{"n_layer": 14, "bias": "all", "optimizer": "soap_variant", "decay_fraction": 1.0, "final_lr_fraction": 0.1, "batch_tokens": 32768}
Each number is 128 + 24 x the weight over the matrix's rms, rounded and kept within 0 to 255. Layers, rows and columns count from 0.

# layer 3 attention output, 96x96, rms 0.171, rows 0-71, columns 0-95
[[178 153 108  97 117 171 136 152 131 138 132 177 105 148 114 115 137 125 133 123 143 122 134 154 116 100  61 130 139 140 100  89 122  90 136 145 120 115 152 114 129 183 145  97 137 107 115 122 115 151 135  87 124 152 130 136 147  93 163 120 158 135 166 124 124 110 167 147 165 112 119 118 122 122  97 161 128 124 124 140 109 129  87 128 128 136 131 101 117 137 182 120 132 134 144 150]
 [140 154 148 119 131 124 147 129 134 115  92 174  87  95 138  91 148 128 125 127 105 194 110 128 175 109 158 114 105 103 127 127 133 113 149 123 113 146 138 143 167 142 124  84 137 159 111 124 146 136 143 108 139 106 116 123 170 121 130  92 113 145 146 119 105 102  84 100 154 132 123  80 129 123 170 128 149 121 153 126  94 142 127 145 145 140 155 135  93 152  92 156 132 141 136 146]
 [ 81 213 123  99 119 146 117 132 148 170  99 170 109 141 116 115 121 125 107 155 147 158 141 188 134 145 151  65 104 111 124  72 138 104 144 128 147 174 156 105 148 171 113 135 135 108 144 175 117 140 116  86 178 120 134 134  72  93 123 168 142 114 107 138 164  88 162 152  80 118 121 180  99  81 136 111 114 107 115 112 136 133 172 162 105 126 161  96 111 131 123 134 141 108 121 128]
 [111 145 190 136 153 109 118 102 104 118 119 148 109 127 103 127 124 136 110 115 150 114  87 133 132 183 111 169 121 175  97 151 109  90 136 106 132 123 136 103  85 128 129 131 143 154 113 184 105  94 117 148 125 171 112 133 139 114 144 129 122  88 159 111 166 155  86 128  94  85 149 141 136 111 128 105 146  89 151 148 141 121 122 134 122 107 180 116 138  83 173 110 122 110 128 152]
 [142  93 122 148 114 139 135 110 129 148 120 146 135 121  98 148 148 121 119 135 119  90 139 142  72  77 119 149 114 122 160 104  84 156 123 139 109 135 121 118 148 115 145  84 132 140 116 110 122 103 104 137 154 149 122  91 128 151 150 133 138 140  63 119 128 146 154 117 138 117 120 138 122 158 123 117 138 156 169 133 127 171 153 122 122  79  93 141 159  93 179  71 163 136 130 144]
 [119 105 133 141  82 129  84 174 139 125 108 162 115 134 146 163 114 148 116 121 167 139 138 143 128 135 120 116 152 144 124  93  88 150 108  83 123 115 156  93  96 172 130 118 153 147 108 118 134 140 157 112  70 126 111 152 123 128 138 174 100 114  84 151 144 119 109 165 151 116 150 134 118 127  95  92 113 115 115 117 120 130 140 146 147 120 142 111  98 141 127 105 165  97 102 167]
 [121  99  87 138 119 168 145 139 128 129 105 120  87 129 136 126 143 103 130 144 145 146 157 143 144 184  96 121  99  87 148 160 118 132 146 125 116 143 139 135 111 143 148 116 112 106 110 153 153 101  94 127 138 120  85  82  88 142 162 154  84 159 141 160 127 118 123 125 106 105 115 126 102 103 158 148 168 134 116 111 114 146 100 148 129 130 112 153 119  74 144 121 152 126 114 104]
 [101 107  99 156 111 114 109 120 117 146  87 122 170  91 116 126 100 140  57 150  96 112 105 122 134 153 186 138 125 136  86  65 147 110 151 113 147 114 159 145 160 127 120 153  79 149 124 128 102 124 136 142 135 149 146 135 142  84 150 123 149 192 131 116 158 136 127 106 112 165 123 140 129 111 108 121 131 105 167 105 130 120 139  98 143 114 124 115 131  98  83 130 146 115 137 154]
 [115 124 110 153 142 100 178 104 155  72 157 120 108 116 140 120 126 133 130 164  88 140 149 147 119 146 121 180 155 151 126 157 134 151 101 111 108 145 101 166 122 120 140 109 133 115 149 138 126 120 149 117 136 131 123 105 167 153 144 100 154 149 149 150 147 141 135 123 147 157 137 147 130 144 131 137 179 147 125 124 160 103 117 109 151 138 151 103 126  83 117  77  83 117 144  96]
 [164 107 147 144 117 113 173 130 108 151 132 150 127 134 125 121 140 159  82  95 140 179 136 109 145 165 147 158 115 114 107 109  86 124  95 141 162 130 152 110 132 143 116 158 113 104 135  99 133 120 141 146 127 112 140 145 118 114  53 154 170 110 136 128 121 130  69  88 139 130  87 151 147  75 104 114 122 135 111 115 106 128 154 114 125 128 106 138 117 123 116 117 127 116 105 121]
 [172  90 102  88 118 221 134 120 173 125 136 132 125 102 171 151 140 103  88 121 134 107 137 137  95 145 191 147 123 173 188 129 112 147  90 108 155 148 101 165 134 115 167 141  34  94 127 162 119  88 106 162 129 130 148 109 146 122 136 143 151 109  94  94  99 142 129 159 165 105 162 120 130 128  68 137 142 161 143 119 134 156 155  80 134 151 112 119 163 142 114 148 150 119 101 155]
 [120 137 130  88 126 106 120  93 173 107  91  86 142 128 145 123 140 151 133 102 130 119 119 169 107 148 103 158 127 119 141 181 139 154 132 141  98 131 150 139 107  86 130 136 137 127 153 112 163 114 126 135 137 111 125  93 156 114 133 134 110 114  91 155 100 118 100 135 162 153 167 169 137 150 143 148 110 133 118 153 109 145 128 122 112 113 105 147 108 124 124 139 121 106 132  84]
 [153 157 170 123 153  91 151 103 143 138 177 120 143 138 188 118 123 103 163 133 116  71 116 154 110 102 105 179 118 146 125 165 130 135 134 150 136 179 121 145 156 135  96 135 117 116 139 117 139 124 125 130 102 147 146 116 135 129 150 131 118 100 113 142 101 115 112 112 125 108 132 112 122 139  84 116 107 132  75 138 116 150 131 118 129 108 135 120 102 147 110 110 154 158 137  91]
 [105  80 147 155 126 106 123 136 140 155 154 107 120 127 151 123 123 144 134 134 137 135  93 119  80 101 163 134 141 115 108 114 156 109 135 131 125 135 151 119 128 125 143 121 140 183 107 114  90 111 108 155 154 101 194 151 137 109  65 121  91 130  91 156 109 178 115  97  80 130 132 127 106 101 119 151 145 114 140 134 144 146 153  83 128 143  83 139 107 142 136 127 136 125 130 116]
 [182  96 135 105 122 162 184 125  96 162 184 175  78 123  96 122 168  69  93 152 134 132 120 157 159 132 176 118 142  85  83 129 124 126 118 129 143 126 153 136 119 142  82 157 119  91 145  97 152 126 101  86 147 148 183 142 120 147 125 152 121 151 166 128 140  85 125 136 103 128 137 159 122 112 107 149 139 131 122 133  98 168 154 164  79 107  99 104 106 148 108  98 120 103 109 143]
 [124  99 104 151 104 115 158 173 101 146 152 120 155 161 121 158 138  88  92 164 173 151 157 130 100 131  89 141 109  94 130 128 107 156 150 134 131 148 110  72 144 115 117 142 146 118 119 103 142 166 150 116 112  91 140 131 108 150 171 133 137 133 110 129 133 118 148 107 134 150 113 130 160 134  99 147  98 124 145 126 119 113 140  99 120 122  92 130 111  96 115 126 153 154 142 138]
 [137 119 109 138 119 129 132 108 144 151  72 185 124 114 156  95 143 125  85 125 144 155  77 135 125 126 117 129 135 149  91 111 149 128 103 130 131  83 152 136 168 143 159 121 155 127  87 152  94 123 119 123 159 122 134 147 152 149 136 175 124  83 124 131  81 130 163 121 140 167 125 156  89 112 107 128 121 159 130 100 144 131 160 118  98 127 143  94 112 155 154  98 185 124 136 124]
 [130 148 140 118 146 154 104 150 106  99 112  84 103 162  92 105  86 119 159 173 165 157 173 144  73 153 101 110 130 140 167  65 115 100 143  99 128 108  91 155  93 176 118 129 122 119 145 119 120 126 118 100  96 138 122 132 145  52 156  87 114 128 106  95 145 140 130 153 124 139 149 103 159 113 166 140 160 143 137 123 178 138 104 126 140 133 150 122 161 117 125 160 111 142 150 146]
 [132 103 119 131 107 112 118 106 140 187  79 117  85  95 180 118 145 148 138  96 103 164 167 157 147 110 136 129 129 153 124  89 127 141  87 117 125 135 161 106 129 144 145 141 151 145 118 131 126 138 139 135 143 132 110  78 134 122 120 124 110 111 133 163 153 141 160 171 130 123 125 162 130  92 134  98 111 147 106 128 113 106 122 123 114 109 167 129 151 132 180 117 176  89 133 130]
 [104 114 104 143 149 102 102 130  91 123 140 107 121 104  76 187  64 142 103 157 151 119 125 163 120 135 138 108 149 117 124  87 109 120 129 123 148 157 144 100 156 125 123 115 123 146 125 124  86 155  95 157 130 134  73 141 159 122 141 186 108 142 133 133 137 132 121 130 125 130 134 126 127 113 138 130 140 103 163  92 173 106 138 130 130 129 172 129 131 131 128  95 118 128 149 112]
 [116 139 139 137  90 167 144 135  87 132 126 137 145 151 138 144 121 149 142 123 138  53 138 152 144 139 171 182 135 139 157 144 144  96 134 107 136 126 154 107  68 119 150 144  95 131 171 128 142 116 126 123 100 166 160 141 118 167 104 126 138 105 107 120  93 149 113 123 140 104 130 133 204 132 117 140 145 100  83 153 121 126 138 126 147 113 108  90 120 108 115 129 107 113 101 114]
 [143 140 137 147 134 172 144 131 142 140 147 158 141 130 144 101 105 152 102 159 171 169 157 140 150 146 139 150 129 146 139  96  91 111 114  67 146 118 148 108 130 192 143 127 148 114 114 117 102 102 138 111 110 106  89 104 128 136 146 102 118 129 114 173 135 128 117 166 138 123  61 160 157 130 138 103  86 168 109 123 171 145 142 126 109 122 113 118 110 166 152 146 155 119 150 114]
 [ 73 119 131 106 156 163 120 132 111 119 123  86 106 103 144 118  96 126 105 137 108 114 125 113  91 115 155 109 129 129 117 136 154 130 121 129 111 102 106 137 129 127 157 148 114 140 111 121 137 121 118 134 137 149 165 140 143 125 104 101 119 121 121 125 167 157 106 117 130  86 153 133 126 147 121 124 159 113 133 114 141 124 152 137 144 168 124 145 141 150  96 139 100 105 126 126]
 [116 151 147 120 157 135 156 131 128 133 127 103  76 111 143 126  75 124 135 162 163 117 106  93  82  88 121 133  88 120 113 145 167  64 135 166 135 121  67 120 116 126 143 171 171 127 137 127 141  89 103 129  96  93 147 122 151 169 144 143 144 164 143 107 119 127 149 142  92 131 144 115 149 110 110 127 100 131  92 118 157 138 118  83 102 163 148 148 148 113 127 149 129 124 154 114]
 [147 128 159 148 147 133 130 100 124 102 117 110  91 100 114 115 121 107 115 130 134 152 160 158 132  43 136 153 122 156 118  90 168 118 118  97 127  87 104 144 111 121 148 154 109 156 130 117 128 141 158 124 150 104  92  92 165 154 153 165 114 125 103 129 112 156 117 156 123 108 129  92 160 127 141 139 166 146 143 142 159 119 114 124 145 123 117  98 126 172 132 130 118 154 151 159]
 [134  98  96  82 103  92 105 156 117  85 145  90 103 135 153  87 125 124 138 140  98  78 129 127 105 137 112 173 148 132 137 133 132 152  93 145 146 160 146 123 109 147 146 120 144 121  99 160 125 139 146 155  75 141 110  85 182 137 123 123 114 158 117 142 140 153 143 159 168 134 164  89  99  96 140 163 167 127 141 132 160 128 139  87 145 136 117 164 130 103 166  76  97 132 129 106]
 [140 152 117 137 100 144 127 147  98  91 201 131 113 124 146 161 142 121 116  94 101 116 154 139 144 164 121 125 139 112 183 146 124 117 138 122 147 148  95 124 169 132  59 136 100 125 116 129 105 129 158 140 109 147 142 126 122 112 163  79 151 134 105 143 151 116 148 146 157 134 113 132 142 152 130 115 142 153 132  99 112 133 138 157 157 139 138 112 147 133 108 130 133 134 118 118]
 [154 152 121 120 106 165 152 161 142 139  85  97 143 134 174 113 137  88 140 116 110 158 162 113 153 128 133 127 108 122 146 165 146 126 157 121 129 145 133 174 127  85 163 145 103  94 161 115 168 170 118 107 138 123 142 118 103 117 131 140 166 129 177 115 122 106 114 156 137 131 109  89 137 141 127  92 134 132  98 124 107 109 122 133 110 104 138 147 112 138 118 141 122 138  92 116]
 [178  74 108 116  90 129 134 120 156 140 133 146  75 155 163 115 150 128 143 123 130 157  91 139 159 141 106 143 120 112 111 149 109 171 131 137 101 135 138 116 101 130 146 101 145 110  70 116 112 129  87  92 150 118 120  97 137 104 117 145 123 145 120 134 113 132 114 112 122  78 136 131  90 103  97 128 147 131 128 163 136 110 126 139 111 102 163  95 130 126 168 115 117  96 128 108]
 [153 113  83 107 103 118 112 143 118 140  77 103  89  79 132 145 144  95 129 126  95  89 151 131  98 155 106  92 128 136 169 162 106 142 135 110 142 137  94 165 111 116 142 145 132 127 168  92 133 121 172 129 142 155  87 118 142 134 187 102 149 107  71 117  77 110 159 151 166 169 145 122 153 169 144 139 125 164  95  91 136 134 132 120 121 152 104 152 139 153 160 123 146 167  94  97]
 [139 163 126 120 176 149  99 105 148 128  93 140 137 152 153  95 121 152 179 118 136 119 144 111  91 130 127 119 134 176 171 125 136  86 122 125  91 108 135 138 122 116 121  78 121 137 126 155 141 148 118 176 126 125 112 109 132  83 115 112 125  95 109 149 162 122 109 139 108 113 147 160  93 143 141 104 103  99 142 118 122 138 105 103 153 139 138 169 126 169 125 154 104 110 112 113]
 [148 165 115 116 160 125 131 124 123 133  91 136 107 118 110 156 155 150 157  67 175 101 131 115 174 189 147 141 113  87 143 144 150 148  95  95 130 120 128 177 158 144 109 192 115 134 139 176 106  80  93 137 138 158 147 140 144 173 152  86 133 124 167  86  98 119 166 151 133 136 132 112  98 143 154  96 120 126 120  84 114 136 143 135 117 191 147 144  90 103 108 165 144  96 129 126]
 [129 133 107 165 123 119  95 112 153 101 132 120 134  79 170 138 148 131 130 114 115 134 127 141 115 159 104 138 137 133 133 123 109 152 125 100 136 107 111 164 112 127 107  97 128 148 156 131 143 132 131 151 128 121 125 125 112 116 142 118 136 159 127 133 157 149 123 106 120 107 131 101  88 133 145 108 138 125 110 100 118 141 143 143 149 150 148 110 183  93  99 122 108 109 144 136]
 [ 93 143 134 108 177 133  93  95  96 126 101 116 150  97 138 122 116 112 117 122 155 105 136 133 178 154 121 115 119  94 166 124 128  79  98 156 111 143 144 152 137 127  78 153 113 133 146 158 115 174 130 151 129  98 119 122  83 130 120 117 120 112 141  93 162 113 133 116 109 123 134 115 143 136 188 144 118 145 146 118 135 127 121  88  96 152 123 158 145 122 156 177 143 140 145 150]
 [124 130 114 104 139 114 151 130 129  98 162 140 131 153 123 104 172  88 114 120 144 100 143 136 120 100 150 121 132 126 109 124 127 157  87 144 144 190 132  91  81 108 140 108 115 117 136 114  98 135  97 136 132 167 159 124 130 125 133 141 132 127 144 137 142 115 171 132 128  83 113 169 163 117 129 121 182  89 100 190 109 149 143 125 122 104 142 135 107  96 106 140 116 129 153 127]
 [113  61 143 137 156 135 128 103 170 112 113 146 144 132  93 135 108 144 118 156  60 113 114  79  95 135 129 152  94 139 131 108 182  85 145 113 158 131  95 144  65 110  95 115 128 133 163 127  82 107 126 118 114 110 154 163 136 110 133 144 104 117 128  89 145 157 100 116  78 114 137 114 143 144 146 128 116 133  94 148 144 128 123 134 140  99  91 141 123 129  90 138 168 147 114 174]
 [155 116 107 125 138  85 167 111 141 108 152 147  78 106 110 100 181  98 138 122 134 179 110  91 165 123 135 142 133 141  91 135 139 200 130 144  84 124 142  96 111 193 166 114 101 128 145  80 128 140 136 128 143 105 187 101 143 109 125 116  96 100 169 116 102  77 123 120 111 126 126 179 141  96 107 162 148 128 120 183  95 142 117 114 119 110 101 169  78  76 127 152  90 128 134 111]
 [100 100 145 141 176 111 125 135 102  77 149 132 162 126  95 150 152 111 169 130 141 116 125  83  92 126  83 124 136 149 129 161 141 129 110 128 121 141 103 114  81 121  89 119 124 132 148 118 120 172 108 149  97 102 161 120 108 100 156 128 146 137 122 146 133 141 131 117  74 108 131 109 159 146 115 112 124 123 140 127  90  88 107 134 174 118 111 157 152 100 134 156 104 153 144  98]
 [ 60 113 131  93 137 128 143 136 141 132 172 142 158 132  90 126 158 143 174 110 128 178 141 133 130 115 110  87 107  99 152 135 197 196 132 133 149 100  92 169 110 125 154 124 142 145  84  84  91  80 116 174 119 117 124 105 104 136 148 132 149 134 118 136 126 117 129 117 128 107 135 107 132 149 132  91 108 135 150 124 151 131 124 110 137 131 124 152 140 118 126 113 109 141 140 125]
 [141 104 129 142 147  89 144 104 171 140 139 153 124 168 136 146 121  99 168 102 103 122  99 112 178 134  81 125 117 151 104 152 109 111 202 154 116 140 129 105  86 126  99 143 145 115 129 130 142 154 141 111 131 128  95 142 100 134  94 159 140  78 121 168 109 110 105 127 129 147 112 141 126 171 126 112 119 126 126 103 142  92  95 113 102 109 143 112 111 119 165 121 177 155 122 118]
 [140 116 169 149 109 139  88 139 138  86 136 129 151 148  98 121 145 125 137 104 133  90 123 151 100 112  94 114 112 135 134 169 112 130 132 142 109 101 128 181 124 110 164 104 164 114 156 127  95 125 104 129  89 131 103 101 118 134 139  84 146 111 136 127 120 144 122 101 135 133 135  83 118 143 106 147 142 118 136 120 108 118 128 147 112  91 125 138 142  86 157 144 128 136 144 133]
 [129 171 131 140 108 149  78 117 109 131 136 134 162 124 157 127 100 177 156 141 112 157 123 105  82  95  77 129 114 147 115  96 111  80 135 117 121 129 133 166 126  83 140 115 149 130 124 111 172 106 139  97 149 143  87 136 106 136 107 130 144 137  99 125 149 114 123 145 161 116 143 120 112 161 126 155  99 153  99 140 116 110 125 119  71  83 124 135 127 178 159 140 156  87 146 157]
 [131 166 107 103 131 110 129 140 135 150 125 188 112 136 141 123 102 169 142 139  84 118 135  96 144 101  92 120 111 127 138  91 118  89 135 139 159 137 118  97 114 126 130 137 144 116 111 115 112  97 110  78 108 129 138 166  92 144 117 144 146 120  95 165 128 110 118 157 139 139 122 166 153 136 114  84 141 157 109 116 159 141 130 149 146 147 145 116 118 164 115 108 164 107 148 147]
 [119 144 116 115 133 130  94 119 124 131 158 124 123 119 116 155 112 110 117 132 175 125 127 153 143 126 162 149 132 113 140  69 125 107 142 132 118 142 139 116 160 130 131 154 113 127 137 108 116 166 150 100 124 121 121 184  97  75 153 140 107 136 136 146 109 142 107 111 125 134 142 133 120 114 103 125 112 166 138 155  99 125 133 129 115 103 108  85 142 155  92 149 127 140  97 139]
 [139 104 112 136 107 133 100 108 131 130 144 174 133 147 116 192 100 160 138 167 110 131  96 138 171 170 123 135 144 116  93  96 112 146 119 169 154 102 133 109 214 130  99  84 101 142 108 116  84 134 114  99 166 118 124 155 140 126 126 151  99 111 158 115 114 154 143  84 115  98 104 142  84 131 142 157 121 120 168  91 193 112 124 107 158 153 135 115 117 105 131 112 111 129 152 136]
 [156 135  97 106 113 115 107 103 142 176 142  66 180 120 125 137 127 154 160 115 123 135 157 156 136 116 133 114 136 178 155 121 153 122 115 172 157 104 138 134 156 132  84 160 101 107 114 129 115 143 114 121 123 121 109 123  79  74 140 144 159 106 144 120 114  95 176 102  93 138  90 115 119 113 134 151 109 151 107 124 105 119 135 171 141 138 134 145 153 118 121 116  99 153 109 120]
 [164 117 120 143 159 128 131 140 157 147 173 172 159 148 114 117 167 117 107 135 141 123 147 116 198  69 104 110 151 137 114 100 129 155 111  94  86 142 110 135 120 154  72 148 106  90 158  98 120 170 143  53 128 159  75 109  76 158 110 101 124  70 125  97 108 118 126 148 130 133 142 116 116 121 122  80 119 144 125  86 121 120 140 162 145 131 136 116 110 152 145 151 147 137 172 133]
 [111 131 120  86 146 116 147 111 106 143 123 156 131 136 165  92 107 150 104 135 159 139 122 132 177  97 128 125 107 178 151 163 147 133 152 132 127 121 115 137 126 129 111 125 132 133 133 138 129 138 138 115 127  91 150 139 120 158 150 133 117 103 120 122 136 106 134 151 111 132 143 148 167 133 133 115 107 141  96 181 160 106 145 134  85  94 105 122 108 133 149 112 140 148 104 112]
 [ 78 125 180 146  96 141 142 149  81 165  89 110 116  95 144 138 160  92 119 159 173 139 126 181 109 134 169  95 135 115 120 145 134 119 132 138 137 123 133 109 123 116 125 134 142 179 132 131 138 138 145 115 144 132 137 138 140 125 149 130 136 131 103 152 114 137  86  87 147 102 130 116 153 140 112 126 119 140 115 131 109 126  89  97 109 115 117  97 133 126 111 118 112 124 147 105]
 [156 111 194 158 131 136 133 157 106  80 116 124 142 145 103 101 105 119  98 122 146 123 101 141 121 119 137 115 126 108 111 108  86 166 151 150 143 135 119 120 131 140 177 122  79 147 127 120 110 140 134 173 119 141 126 117 124 140 104  62 117 156 156  97 112 135  78  92 127 140 124 129 175 149 110 117 143 111 178 145 130 151 148 108 130  95 150 151 129 132 126 149 118 129 118 144]
 [108 124 125 142 191 148 139 161  79 123 106 104 136 127 160 141  84  99 176 152 130  83 130  86 102  92 166 115 123 155  79 141 167  87 135 131 127 152 119 111 111 148 125 126 107 134 136 121 129 104  94 126 153 105 135 149 117 148 110 121 122 144 146 112 139 144 100 105  98 104 120 101 138 129 152 150 116 124  91 132 126 179 116 130 111 178 136 145 149 121 125 158 146 119 123 132]
 [136 128 122 109 122 124 141  98 151 119  75 108 103 104 167  98 104 152 124 124  98 129 102 111 178 160  97 164  85 145  74 101 110 160 108 149 117 128 132 114 159 126 136 137 143 159 120 132 142 107  61 109 139 136 115 115 135 138 121 168 134 170 147 129 155 107 146 147 128 157 102 164 118 121 143 131 143 173 115 166 141 122 158 142 111 125 156 151 122 116 155  74 129 108 122 143]
 [116 103 154 137 166 137 132 129 152 128 120 137 164 145 143 174 106 106 142 138  87 131  93  93 147 126 107 158 132 150 131 137 123 104 135 152 112 126 107 159 131 123 171  89 126 144 103 105 108 153  99 115 143 125 132 140 114 150 136 138 104 123  94 170  84 150 130 124  99 105 142 113  86 142  91 141 127 111 144 122 126 108 123 136 116  90 136 129 109 108 145  86 156 107 111 147]
 [120 159 134 109  82 135 102 131 136 113 148 110  92 106  75 129 161 112 112 123 130 136 149 121 117 149 175  94 150 101 181 126 140 147  82 101 143 137 183 150 110 108 146 125 114 151 121 153 129 150  86 115 139 150 133 138 118 109 112  85  96 119 123 135 146 137 136 159 125  89 121 133 105 145 134 134 163  84 140 113 150 112 171 158 109 183 144 138 143 105 148 119  87 126 109 113]
 [101 116 149 118 183 164 142 150 116 136  91 120 141 147 138 154 110 114 117 138  89  85 178  91 111 109 106 114  97 125 147 211 119 110 138 105  82  69  87 106 117 125 154  84  91  95 177 123 115 156 125 158 166 137 144 118 116 162 115 117 164 163 110 107 106 129 118 136 125 146 170 111 114 125 121 136 133 122 101 141  96 123 120 113 166 143  74 196 100 112 122 140 129  95 128 133]
 [157 114 154  85  98 139 141  99 103 100 117 136 120 165 120  77 137 124 161 186 103 151 145  92 144 105  91 122 178 129 145 134 123  99 112 167 153 119  77 143  64 103 115 142 179  90 138 129 137 108 100 134  91 136  95 145 100 147 134 130 112 131 133 119 137 149 116 154 116 130 166 130 173 136 158 135 119 128 129 150 121 149 138 103 129 117 111 158 127 157 101 120 133 119 104 150]
 [ 88 139 187 152 132  86 140 150 132 113 151 116 182 124  96  97  91 156 106 135 142 146 151  86 178 111 139 117 116  96 129  75 147 133 128 160 137 141 119 128 153 131 106 125 133 134 107 142 157 117 172 129 105 113 115 136 131 110 127 101 140 106 121 104 147 110 119 114 118 171 117 160 143 131 171 129  74 168 156 137 135 141  72 127 122 110 146 146 111 117 126 191 101 149 156 133]
 [104  84  97 108 167 125 136 115 126 117 105 133 161 123  95 121  82 133 140 138 152 104 158 140 152 100 123 184 108 118 129 122 132 100 102 130 128  89 140 103 143 148 140 104 108 107 135 144 130 159 152 151 132  90  95 148 161 145 148 132 126 160 126 104 110 169 122 140 103 143 112 141 121  90 173 113 134 174 129 155 143 107 141 101 122 170 109 129  78 171 117  85 109 123 128 174]
 [123 134 118 109 171 157  76 119 110 119 127 153 113 114 129 116 108 130  87  77 115  85 101 163 144 112 130 119 105 144 107 111 166 182 112 149 145 106 147 106 168 127 105 112 123 149  67 187 102 112 171 143 162 184 138 116 121 104 136 104 152 119 156  90 138 118 110 127  95 142 157 153  89 114 150 103 152 127 157  86 146 147 108 167 147 108 150 112 149 130 141 174 139 123 114 162]
 [122 114  68 145 141 146 117 140 157 150 152 106 163 121  89 103 118 160 166 135 107 126 156 109 108 155 131 142 104 111 137 101 117 126 158 116 126 106 146 133 113 118 126 127 131 122 104 167 126 119  73 145 110 113 122  95 143 122 129  98 112 103 150  85 119 132 135 138 105 103 110 117 104 136 106 128 123 117 138 156 136 146 136 107 180 143 118 164 151 151 122 144 128 117 108 169]
 [134 135 119 152 109 143 115 144 131 152 148 125  96 102 162 139 158 129 122  74 147 113 107 128 158 164 103 105 140  99 137 149 100  94 115 119  84 142 117 144 117 112  61 142 115 113 130  96 164 141 132 121  92 156 204 103 113 110 143 134 105 115 178 120 164 138 179 109 122 135 125 177 109 144 124 140 132 123 122 136  98 128  79 161 118 125  96 111 148  88  90 169 148 146  75 140]
 [ 99  97 140 110 119  82  87 148 130 123 108 120 144 130 121 108  86 162 173 148  94 148 118 121 112 128  89  67 120 169 156 105 120 127 123 122 135 141 116 162  84 117 111 124 147 117  97 152 120 109 102 128 117 114 115 107 148 112 128 141 145 118 105  63 120 141 139 124 174 174 158  91 136 111 107 127  90 145 141 102 158 118 121 149 119 121 125 126 146 128 135 133 147 126 131 165]
 [170 138  93 155 120 129 119 151 153 147 134 148 129  98 125 126 124  94 114 120 103 137  99 163  71 118 173 149 114 128 147 146  75 172 203 149 122 150 178  86 170 145 137 145 162 116 113 148 139 146 157 142  72 122 156 139 151 133 108 125 160 145 106  72 112  73 107  78 187 146 114  88 102 134 110 146 151  82 129 113 214 121 158 107 170 130  76 155 110 165  97  46  41 185 123  82]
 [134 141  84 163  81 150 118 118 151 116 165 119 135 163 103 145 173 111 130 122 156 134 112 123 109 159 152 140 145 101 148 104 117 132 132  99 115 145 143 140 153 131 124 126 129 131 125 140 167 140 132 136 101 147 164 126  78  92  76 105 135 132 167 183 152 130 164  91  93 117 115  88  91 125 113 123 135 115 156 125  86 126 130 145 148 116 134 119 130  70 140 127 100 155 135 136]
 [110 121  85 151 131 115 128 156  86 147 136 131  92 103 114 118 130 137 140 139 129 167 129 161 134 107 125  92 116 128 138 118 145 126 160 120 105 137 124 139 158 109 114 105 143 123  87 116 125 145 148  90 147 113 146 107  97 140 141 146 110 137 114 114 120 145 137 111  89 153 135  90 102 126 131 179 143 139 148 152 137 131  86 126 126  96 111  72 150 102 155 159 151 134 131 109]
 [159 171 142 126  92 109 138 168  97 113 108 149  79 154 102 132 219 115 133 115  54 163  59 146 130 127 100  77 141  88 119  97 137 141 137 104 122 124 125 130 133 115 143 114 142 108  95 123 143  61 126 127 143 133 165 103 151 123 101 103 137 147  96 152 108  93 116 155 163 170 155 137 158 148 156 114 122 138 150 121  78 155 128 160  98 116 117 115 123 145 146 147 120  99 105 119]
 [160 154 183 152 126 119 126 165 118 103 159  88 156 118 158  77 173 127 109 132  71  80 147  89 128  60 113 181 134 140  62 161 147  96  95 100 118 124 115 125  52  46 126 143  90 124 137 134 154 117 184 168  86 151  98  80 121 159  88 100 137 137 163 130 126 135 109 141 141 129 146 117 156 150 109 129 126 110 112 188  89 148  96 112 207 123 122 150 117 176 107 170 142 117 107  75]
 [115 122 160 153  76  83 104 112 126 186 111 135 171 143 136 129 158 135 141 140 149 139 133 145 105 131 143 142  89 129 132 158 100 133 125 144 140 153 144  88 122 110 152 122 113 145 125  97 132 124 145 146 154 141 126 146 136 139  94 115 132  99 115 133 119 130 129 131 157 162 112 151 151  95 121 115 151 139 122 132 137 164 101 112 100 129 133 131 134 153 140 120 158 118 132 126]
 [113 121 138 119 148 174 122 115 163 164  69 131 140 117 122 169  88 132 147 114 193 143 194 147 162 190 130  67 128  98 106 124  79 159 136 124 139  90 128 178 121 127 146 151 143 119 159 177 114  96  92 137 159 126  82 180 149 108 144 145  81  99 160 113 145 135 128 106 124 106 132 118  99 118 148 126 117 125 120  74 153 138 110 152 127 139 112 103 114  93 152 114 164 156 128 141]
 [125 165 142 148 120 155 203 133 182 136 152 166  88 156 120 111 137 144  88 110 136 137 156 155 116 127 172 182 138 162 110 155 138 145 110 122 136 132 122 126 117  86 151  98 104 134 164 153 139  85 153 110 108 122 118 130 103 131 146 107 111 105 188 152 135  94 119 125 132 128 112 118 107 142 114 122 132  91 129 144 103 158 185 146 145 131 102 157  95 139  83 114 106 139 151 128]
 [151  88 103 129 108 125 108 126 162 137 128 107 133 155 108 117 100 150 158 131 122 124 109  93 152 154  84  85 133 135 122 145 131 163 118 127 110 118 124 129 120 122 145 150 185 116 109 168 128 131 133 142  88 132  67 154 121  89 103 112 136  94 133 134 101 130 125 103 137 161 143 132 124 129 136 107  90 126 126 136 126 124 130 133 135 137 163 132 120 157 152 150 131 146 127 114]
 [122 156  97 183  74  91  98 105 143 124 122 136 120  89 102 107 140 123 116 108 118 106 104 124 124 155 127 125 153 134 119 148 139 121 176 107 171 134 129 147 114 139 160 113 131 153 151 153 143 174 148 156 116 164 127 144 141 136 125 148 108 171 173 130 113 100 140 137 142 145 127  76 117 154 123 154 135 120 127 135 134 111 121 113 165 141 129 111 157 129 127 111 110 138 109 126]]